{
  "n_head": 2,
  "vocab_size": 8192,
  "attn_scale": 0.125,
  "init_std_o": 0.00634,
  "optimizer": "adamw",
  "grad_clip": 0.5,
  "warmup_steps": 591,
  "steps": 12146,
  "dataset": "wikipedia_en"
}
Each number is 200 + 30 x the weight over its row's rms, rounded and kept within 0 to 999. Layers, rows and columns count from 0. The size before them is the row's rms in percent of the matrix's.

# k: layer 6 attention key, 64x160, rms 0.152, rows 5-18, columns 80-159
# q: layer 6 attention query, 128x160, rms 0.164, rows 6-18,70-82, columns 80-159
k5,092,139,190,168,186,200,239,199,218,164,163,249,226,179,208,118,179,184,195,259,178,191,131,191,183,155,191,231,245,240,175,201,187,284,155,203,174,188,207,219,201,203,203,222,138,251,215,136,161,182,179,240,184,201,219,152,206,234,214,188,234,179,200,225,175,198,200,155,168,222,213,143,217,176,205,219,233,245,187,173,249
q6,081,211,238,156,202,227,179,181,183,193,214,221,178,138,243,213,184,193,250,264,197,230,149,154,192,187,191,164,213,263,190,208,194,266,236,213,180,208,172,226,172,238,249,205,132,205,231,212,177,223,207,241,148,190,183,187,247,204,187,180,228,185,205,245,248,220,212,215,214,235,210,218,167,174,143,207,233,190,245,226,212
q70,098,170,208,151,200,161,154,223,172,195,143,166,194,169,271,221,208,206,218,218,181,152,176,215,232,255,185,188,181,250,187,177,238,225,197,163,197,223,195,185,176,194,234,200,194,166,224,164,251,245,196,232,222,180,172,210,243,192,157,144,170,157,189,164,173,213,205,197,205,153,252,187,244,243,193,226,220,181,215,202,192
k6,093,226,216,198,206,207,170,155,169,257,186,159,264,165,188,242,177,193,201,173,294,218,149,196,231,219,198,155,199,185,232,212,235,173,164,175,202,198,124,277,264,181,223,195,253,204,215,211,205,195,209,203,214,187,194,226,207,182,268,249,214,164,190,225,160,237,227,227,207,228,207,204,182,193,154,189,185,197,188,186,174
q7,069,202,198,235,207,231,156,202,150,177,207,166,196,159,252,204,203,207,231,186,153,179,179,182,198,174,174,222,203,211,212,260,193,227,211,194,152,221,180,212,230,224,224,229,135,182,167,193,187,211,160,203,167,219,209,248,185,202,164,174,241,194,210,199,243,189,206,176,213,197,250,201,214,183,159,159,213,237,222,196,157
q71,082,180,190,220,188,224,221,246,152,155,194,266,164,194,173,200,216,224,202,223,170,200,123,193,194,143,261,210,190,170,174,193,210,212,196,208,210,176,191,176,224,223,224,184,196,222,204,259,234,180,187,230,258,201,239,213,245,235,178,202,176,235,262,212,209,182,202,215,175,183,173,247,229,220,169,198,256,207,240,157,201
k7,089,172,209,163,186,263,164,201,186,236,184,215,172,221,211,161,221,196,160,205,208,164,235,208,194,133,241,211,159,265,202,187,213,194,185,205,238,143,208,255,215,177,190,128,206,188,212,224,238,195,218,180,192,131,262,203,211,243,195,200,212,234,222,214,182,232,218,211,219,254,226,181,174,225,187,243,255,188,193,180,185
q8,077,160,266,205,212,250,228,227,182,207,172,244,216,124,234,183,203,198,185,179,189,146,172,229,259,199,263,212,192,161,173,208,198,189,249,162,224,200,204,204,198,207,248,237,166,232,235,213,167,244,204,239,202,228,217,256,218,207,195,201,189,206,240,216,209,193,200,212,220,220,227,256,210,165,156,214,217,174,215,197,195
q72,088,185,231,172,173,248,244,211,173,210,148,191,192,210,227,187,218,206,207,233,197,205,169,195,227,166,201,259,160,198,208,233,207,209,193,185,207,193,164,230,205,157,210,201,238,181,209,251,231,223,213,175,195,183,267,211,145,222,199,196,188,202,232,168,195,237,240,180,179,160,240,217,232,187,215,232,202,263,243,194,218
k8,086,223,224,205,186,186,208,243,229,195,179,177,303,208,241,166,221,229,253,204,212,162,206,167,234,162,170,205,216,218,243,236,217,165,225,176,223,183,214,235,251,167,201,150,230,182,166,192,229,144,195,211,160,220,226,232,195,179,235,194,215,165,196,209,196,233,182,250,199,184,208,140,147,219,191,210,194,197,194,184,236
q9,078,183,213,150,173,215,146,180,191,175,185,141,237,189,177,237,160,251,209,259,225,276,174,220,193,225,159,122,159,245,187,171,194,227,245,178,182,215,225,158,232,221,191,223,219,154,242,135,172,246,195,201,169,217,202,152,204,238,212,138,196,198,172,212,193,216,209,243,181,189,198,175,151,229,210,155,224,147,215,217,218
q73,089,209,189,168,213,231,178,166,252,164,210,141,204,218,168,148,154,236,179,195,212,219,200,182,216,198,187,170,228,244,184,152,251,233,199,173,210,203,246,195,142,228,177,172,229,180,226,130,175,228,203,262,149,210,179,185,199,210,198,203,219,229,161,212,184,215,219,195,219,216,206,154,187,234,210,191,188,112,217,199,254
k9,093,234,170,194,182,218,192,199,215,182,275,216,193,250,163,237,241,209,184,200,195,236,190,196,178,233,224,160,196,153,188,181,204,215,171,176,205,236,187,183,164,208,200,209,210,199,233,146,193,136,220,187,185,198,163,172,140,200,197,168,160,170,212,214,187,171,235,199,185,182,153,188,219,198,221,177,168,215,171,228,188
q10,061,210,189,159,254,152,151,189,249,203,166,172,164,214,192,155,195,221,169,272,149,203,251,171,174,133,237,168,218,233,230,254,140,230,176,226,181,216,187,201,139,135,184,212,176,163,184,174,251,174,214,200,223,140,208,192,238,150,168,213,195,195,176,254,175,205,188,166,226,212,214,145,209,166,202,245,270,204,225,251,186
q74,084,212,233,160,163,203,190,174,230,202,200,181,153,202,168,171,165,217,163,217,228,170,210,225,216,266,207,128,198,248,158,194,190,182,220,148,217,200,229,212,165,256,173,171,174,192,261,212,172,204,185,205,192,182,180,197,241,188,167,240,260,192,173,203,231,256,234,191,216,241,230,155,186,247,208,208,191,190,193,218,214
k10,092,210,168,204,235,237,179,166,209,226,194,226,202,215,175,257,197,157,177,200,195,252,174,214,194,180,189,192,163,179,181,166,194,188,188,226,155,217,187,111,167,210,178,232,197,240,190,181,199,221,192,191,200,247,168,200,140,226,151,234,193,251,208,222,243,175,198,179,199,200,143,215,247,274,188,164,162,174,151,259,170
q11,087,240,184,160,237,240,181,239,187,199,164,138,214,148,232,162,164,228,177,221,196,133,221,213,200,165,188,223,205,212,233,204,240,208,193,176,184,248,219,203,242,183,210,201,130,196,191,211,227,215,192,202,165,228,217,263,193,169,199,255,220,172,199,264,184,194,243,167,226,164,207,170,238,196,115,243,216,257,181,187,159
q75,092,185,238,194,210,183,230,239,183,211,220,221,223,168,188,174,203,177,174,232,216,192,216,217,186,189,220,199,185,163,217,202,214,278,182,188,239,177,222,220,160,231,228,177,116,237,169,227,201,159,202,211,159,228,235,239,232,210,199,171,216,230,222,164,261,199,181,209,172,216,226,201,212,201,131,190,202,211,155,221,195
k11,098,164,165,178,182,235,160,167,215,164,237,249,183,246,193,189,197,174,223,168,204,171,200,160,136,229,217,205,202,166,190,219,142,202,139,231,173,178,229,104,241,188,185,225,211,233,211,188,210,225,178,196,215,168,253,159,140,174,183,225,201,193,246,194,223,213,221,158,244,196,193,237,260,232,192,211,163,203,169,203,160
q12,095,220,172,179,189,192,195,197,167,195,162,194,186,197,195,251,154,188,207,221,202,244,132,260,183,238,223,171,191,262,205,150,225,229,205,202,179,236,190,192,210,254,170,244,220,202,217,176,156,156,207,221,165,215,234,177,170,219,205,170,162,213,250,211,168,190,227,230,185,235,211,210,201,203,149,218,226,179,156,247,224
q76,085,205,154,189,250,228,143,203,150,209,188,200,192,154,177,215,174,191,205,230,214,197,186,200,207,224,188,159,193,211,188,178,140,171,195,191,228,213,235,201,161,204,183,235,195,259,231,258,180,233,243,172,179,156,169,149,192,193,178,145,193,211,205,241,181,162,204,218,226,231,194,142,226,276,195,145,246,181,195,233,202
k12,083,228,207,187,158,232,234,206,192,178,213,150,147,219,199,200,213,192,217,222,108,214,247,164,195,162,240,143,205,220,178,185,153,217,204,183,205,191,176,174,225,202,274,215,163,213,212,149,207,203,214,173,219,151,194,147,149,176,188,207,195,207,195,196,206,214,199,171,236,144,214,227,223,125,166,234,185,222,276,192,198
q13,091,193,187,205,187,231,149,197,215,173,197,181,188,177,217,216,208,204,230,254,170,209,178,245,223,201,193,120,194,220,192,185,188,244,241,153,146,190,221,189,187,203,184,214,132,214,229,118,194,202,143,263,149,205,194,200,209,191,153,191,231,199,194,247,217,231,215,260,209,151,224,155,220,194,198,155,216,185,254,196,171
q77,070,208,238,186,242,193,161,138,208,194,297,155,183,221,172,187,188,197,201,223,227,215,194,186,206,192,182,200,264,193,236,163,203,224,223,183,207,212,188,205,198,194,152,177,183,219,260,183,197,176,227,214,177,162,172,190,186,186,177,205,238,224,139,233,203,180,226,197,249,249,216,170,177,250,213,131,222,121,167,207,222
k13,079,247,153,196,205,205,204,219,193,226,223,195,229,220,146,210,202,197,197,222,160,225,204,207,155,197,200,149,188,193,166,207,163,203,177,216,182,237,204,193,214,185,206,212,209,216,178,173,239,180,249,205,197,148,227,160,162,226,169,173,190,202,166,253,179,171,185,203,226,181,182,173,152,207,245,180,209,197,160,214,135
q14,097,192,176,193,200,195,186,238,191,201,216,181,236,219,143,226,219,171,169,209,174,194,218,187,203,173,176,193,189,148,224,262,141,173,239,200,109,227,186,144,167,217,206,261,211,219,219,216,250,235,243,195,233,182,177,216,211,207,146,194,173,170,185,207,185,195,186,208,177,173,171,197,229,248,260,205,141,160,226,223,168
q78,094,179,224,261,180,235,227,178,239,186,170,241,178,158,233,217,248,184,192,193,176,220,161,248,215,181,188,173,151,197,173,165,188,218,187,211,171,176,228,166,177,205,125,247,157,208,162,266,258,191,238,137,195,206,202,202,197,229,173,227,155,233,209,235,219,169,196,190,225,184,171,163,246,271,164,184,135,224,235,254,213
k14,096,234,221,218,188,209,210,194,213,198,176,247,185,154,157,150,227,145,171,223,210,190,237,188,232,182,200,212,170,211,207,208,183,228,182,207,209,156,188,147,183,251,179,212,154,178,186,197,192,162,203,189,154,175,224,238,163,235,183,207,202,228,215,204,251,161,171,218,244,184,232,206,202,210,236,193,208,169,228,168,194
q15,089,183,214,265,211,184,263,211,269,208,221,223,220,212,179,223,210,165,176,129,233,150,206,223,172,178,263,209,165,155,286,225,147,199,216,211,218,158,219,170,138,237,182,179,168,210,164,250,200,149,224,239,209,186,181,215,174,204,188,194,187,207,216,194,211,179,166,177,224,228,194,232,174,224,222,250,163,205,180,133,206
q79,094,168,204,221,186,155,210,264,179,215,182,198,193,221,231,228,266,151,205,163,128,160,230,188,196,156,212,255,182,173,228,234,232,161,201,192,205,188,203,183,166,183,233,161,247,193,200,249,221,161,205,182,264,184,208,237,203,230,173,195,179,182,255,160,156,198,188,249,175,167,231,193,195,180,183,221,224,189,220,185,169
k15,098,165,226,204,181,175,170,266,226,171,198,209,236,187,223,176,156,220,226,203,216,178,193,219,237,144,210,234,205,233,231,149,207,169,230,162,237,214,181,229,200,134,172,217,177,145,184,208,206,169,206,223,242,194,199,186,237,186,185,204,203,162,213,181,181,247,194,267,188,201,239,212,136,213,232,186,250,184,238,203,250
q16,074,247,152,218,237,191,137,181,175,226,217,163,204,204,222,235,179,243,257,247,221,212,202,174,206,221,131,180,223,210,183,208,226,238,231,201,222,222,224,240,184,194,304,219,162,164,183,216,234,205,218,181,152,220,205,188,177,223,254,149,178,166,162,220,203,241,216,220,153,184,224,245,198,220,235,168,265,237,221,186,225
q80,089,248,162,195,222,181,178,209,216,226,220,144,222,193,198,227,204,219,214,190,212,182,187,231,199,258,173,200,163,214,196,202,227,230,136,195,168,205,206,227,233,214,210,196,286,182,261,160,184,259,210,226,123,183,173,209,190,208,225,203,192,157,163,209,141,195,226,173,174,174,197,200,176,196,219,244,214,214,172,206,177
k16,106,240,182,202,196,253,179,143,219,192,215,185,180,172,195,237,195,238,210,237,214,228,151,205,246,202,173,148,246,181,179,220,228,187,196,192,177,203,157,230,196,211,201,202,141,214,199,183,187,184,181,178,169,209,170,144,172,201,218,195,203,207,217,226,216,217,175,243,143,166,194,235,220,200,238,190,194,185,189,232,220
q17,093,156,202,207,199,172,219,207,200,236,168,209,182,196,191,235,165,229,198,198,217,173,197,152,180,191,193,256,168,183,204,225,212,223,191,235,211,180,221,179,203,195,212,218,250,202,175,192,204,262,219,201,184,252,256,206,215,248,221,174,189,175,151,164,178,203,191,196,208,234,203,235,170,219,206,193,215,203,164,161,180
q81,077,160,185,250,183,191,261,184,213,219,203,210,182,215,220,220,146,214,244,172,201,213,165,178,193,203,247,185,207,137,199,176,234,237,230,277,200,196,209,191,227,210,242,184,212,219,141,153,206,187,202,154,226,208,186,206,191,176,245,168,173,188,242,153,165,195,241,136,195,208,213,265,176,229,197,166,216,226,209,171,229
k17,080,124,215,253,167,117,197,190,268,176,229,215,236,213,228,194,184,199,222,173,230,178,146,261,170,236,189,183,248,181,238,194,223,210,217,193,230,163,212,217,183,226,181,199,193,157,233,236,181,186,168,174,197,282,145,195,207,223,225,145,204,210,197,156,177,216,191,226,177,213,160,195,235,204,185,210,208,245,224,217,204
q18,089,234,170,188,201,257,204,210,278,159,213,214,173,192,125,173,286,193,234,213,193,250,220,206,184,213,209,153,217,224,232,204,177,172,147,214,195,209,186,179,134,177,148,206,179,209,157,209,203,147,202,184,222,155,196,163,191,224,197,201,155,225,200,237,175,263,238,227,177,186,191,142,211,235,239,166,218,240,213,187,202
q82,069,249,194,208,231,205,212,270,138,161,151,239,195,193,217,152,217,249,230,215,177,201,203,165,198,226,176,199,215,244,258,207,191,209,202,190,194,210,201,193,179,193,221,249,136,232,108,211,207,156,177,240,170,186,220,212,237,228,169,195,213,225,204,173,192,183,184,244,200,190,235,219,209,233,174,208,187,191,271,150,224
k18,100,205,240,189,217,243,154,221,205,234,250,194,222,170,213,149,249,194,174,165,201,193,222,190,225,185,215,170,236,234,230,226,130,202,229,188,171,176,232,216,197,160,191,221,234,174,215,234,178,226,211,210,216,171,171,157,180,200,199,239,227,222,162,279,230,186,189,214,214,214,241,200,157,227,205,230,258,214,173,184,185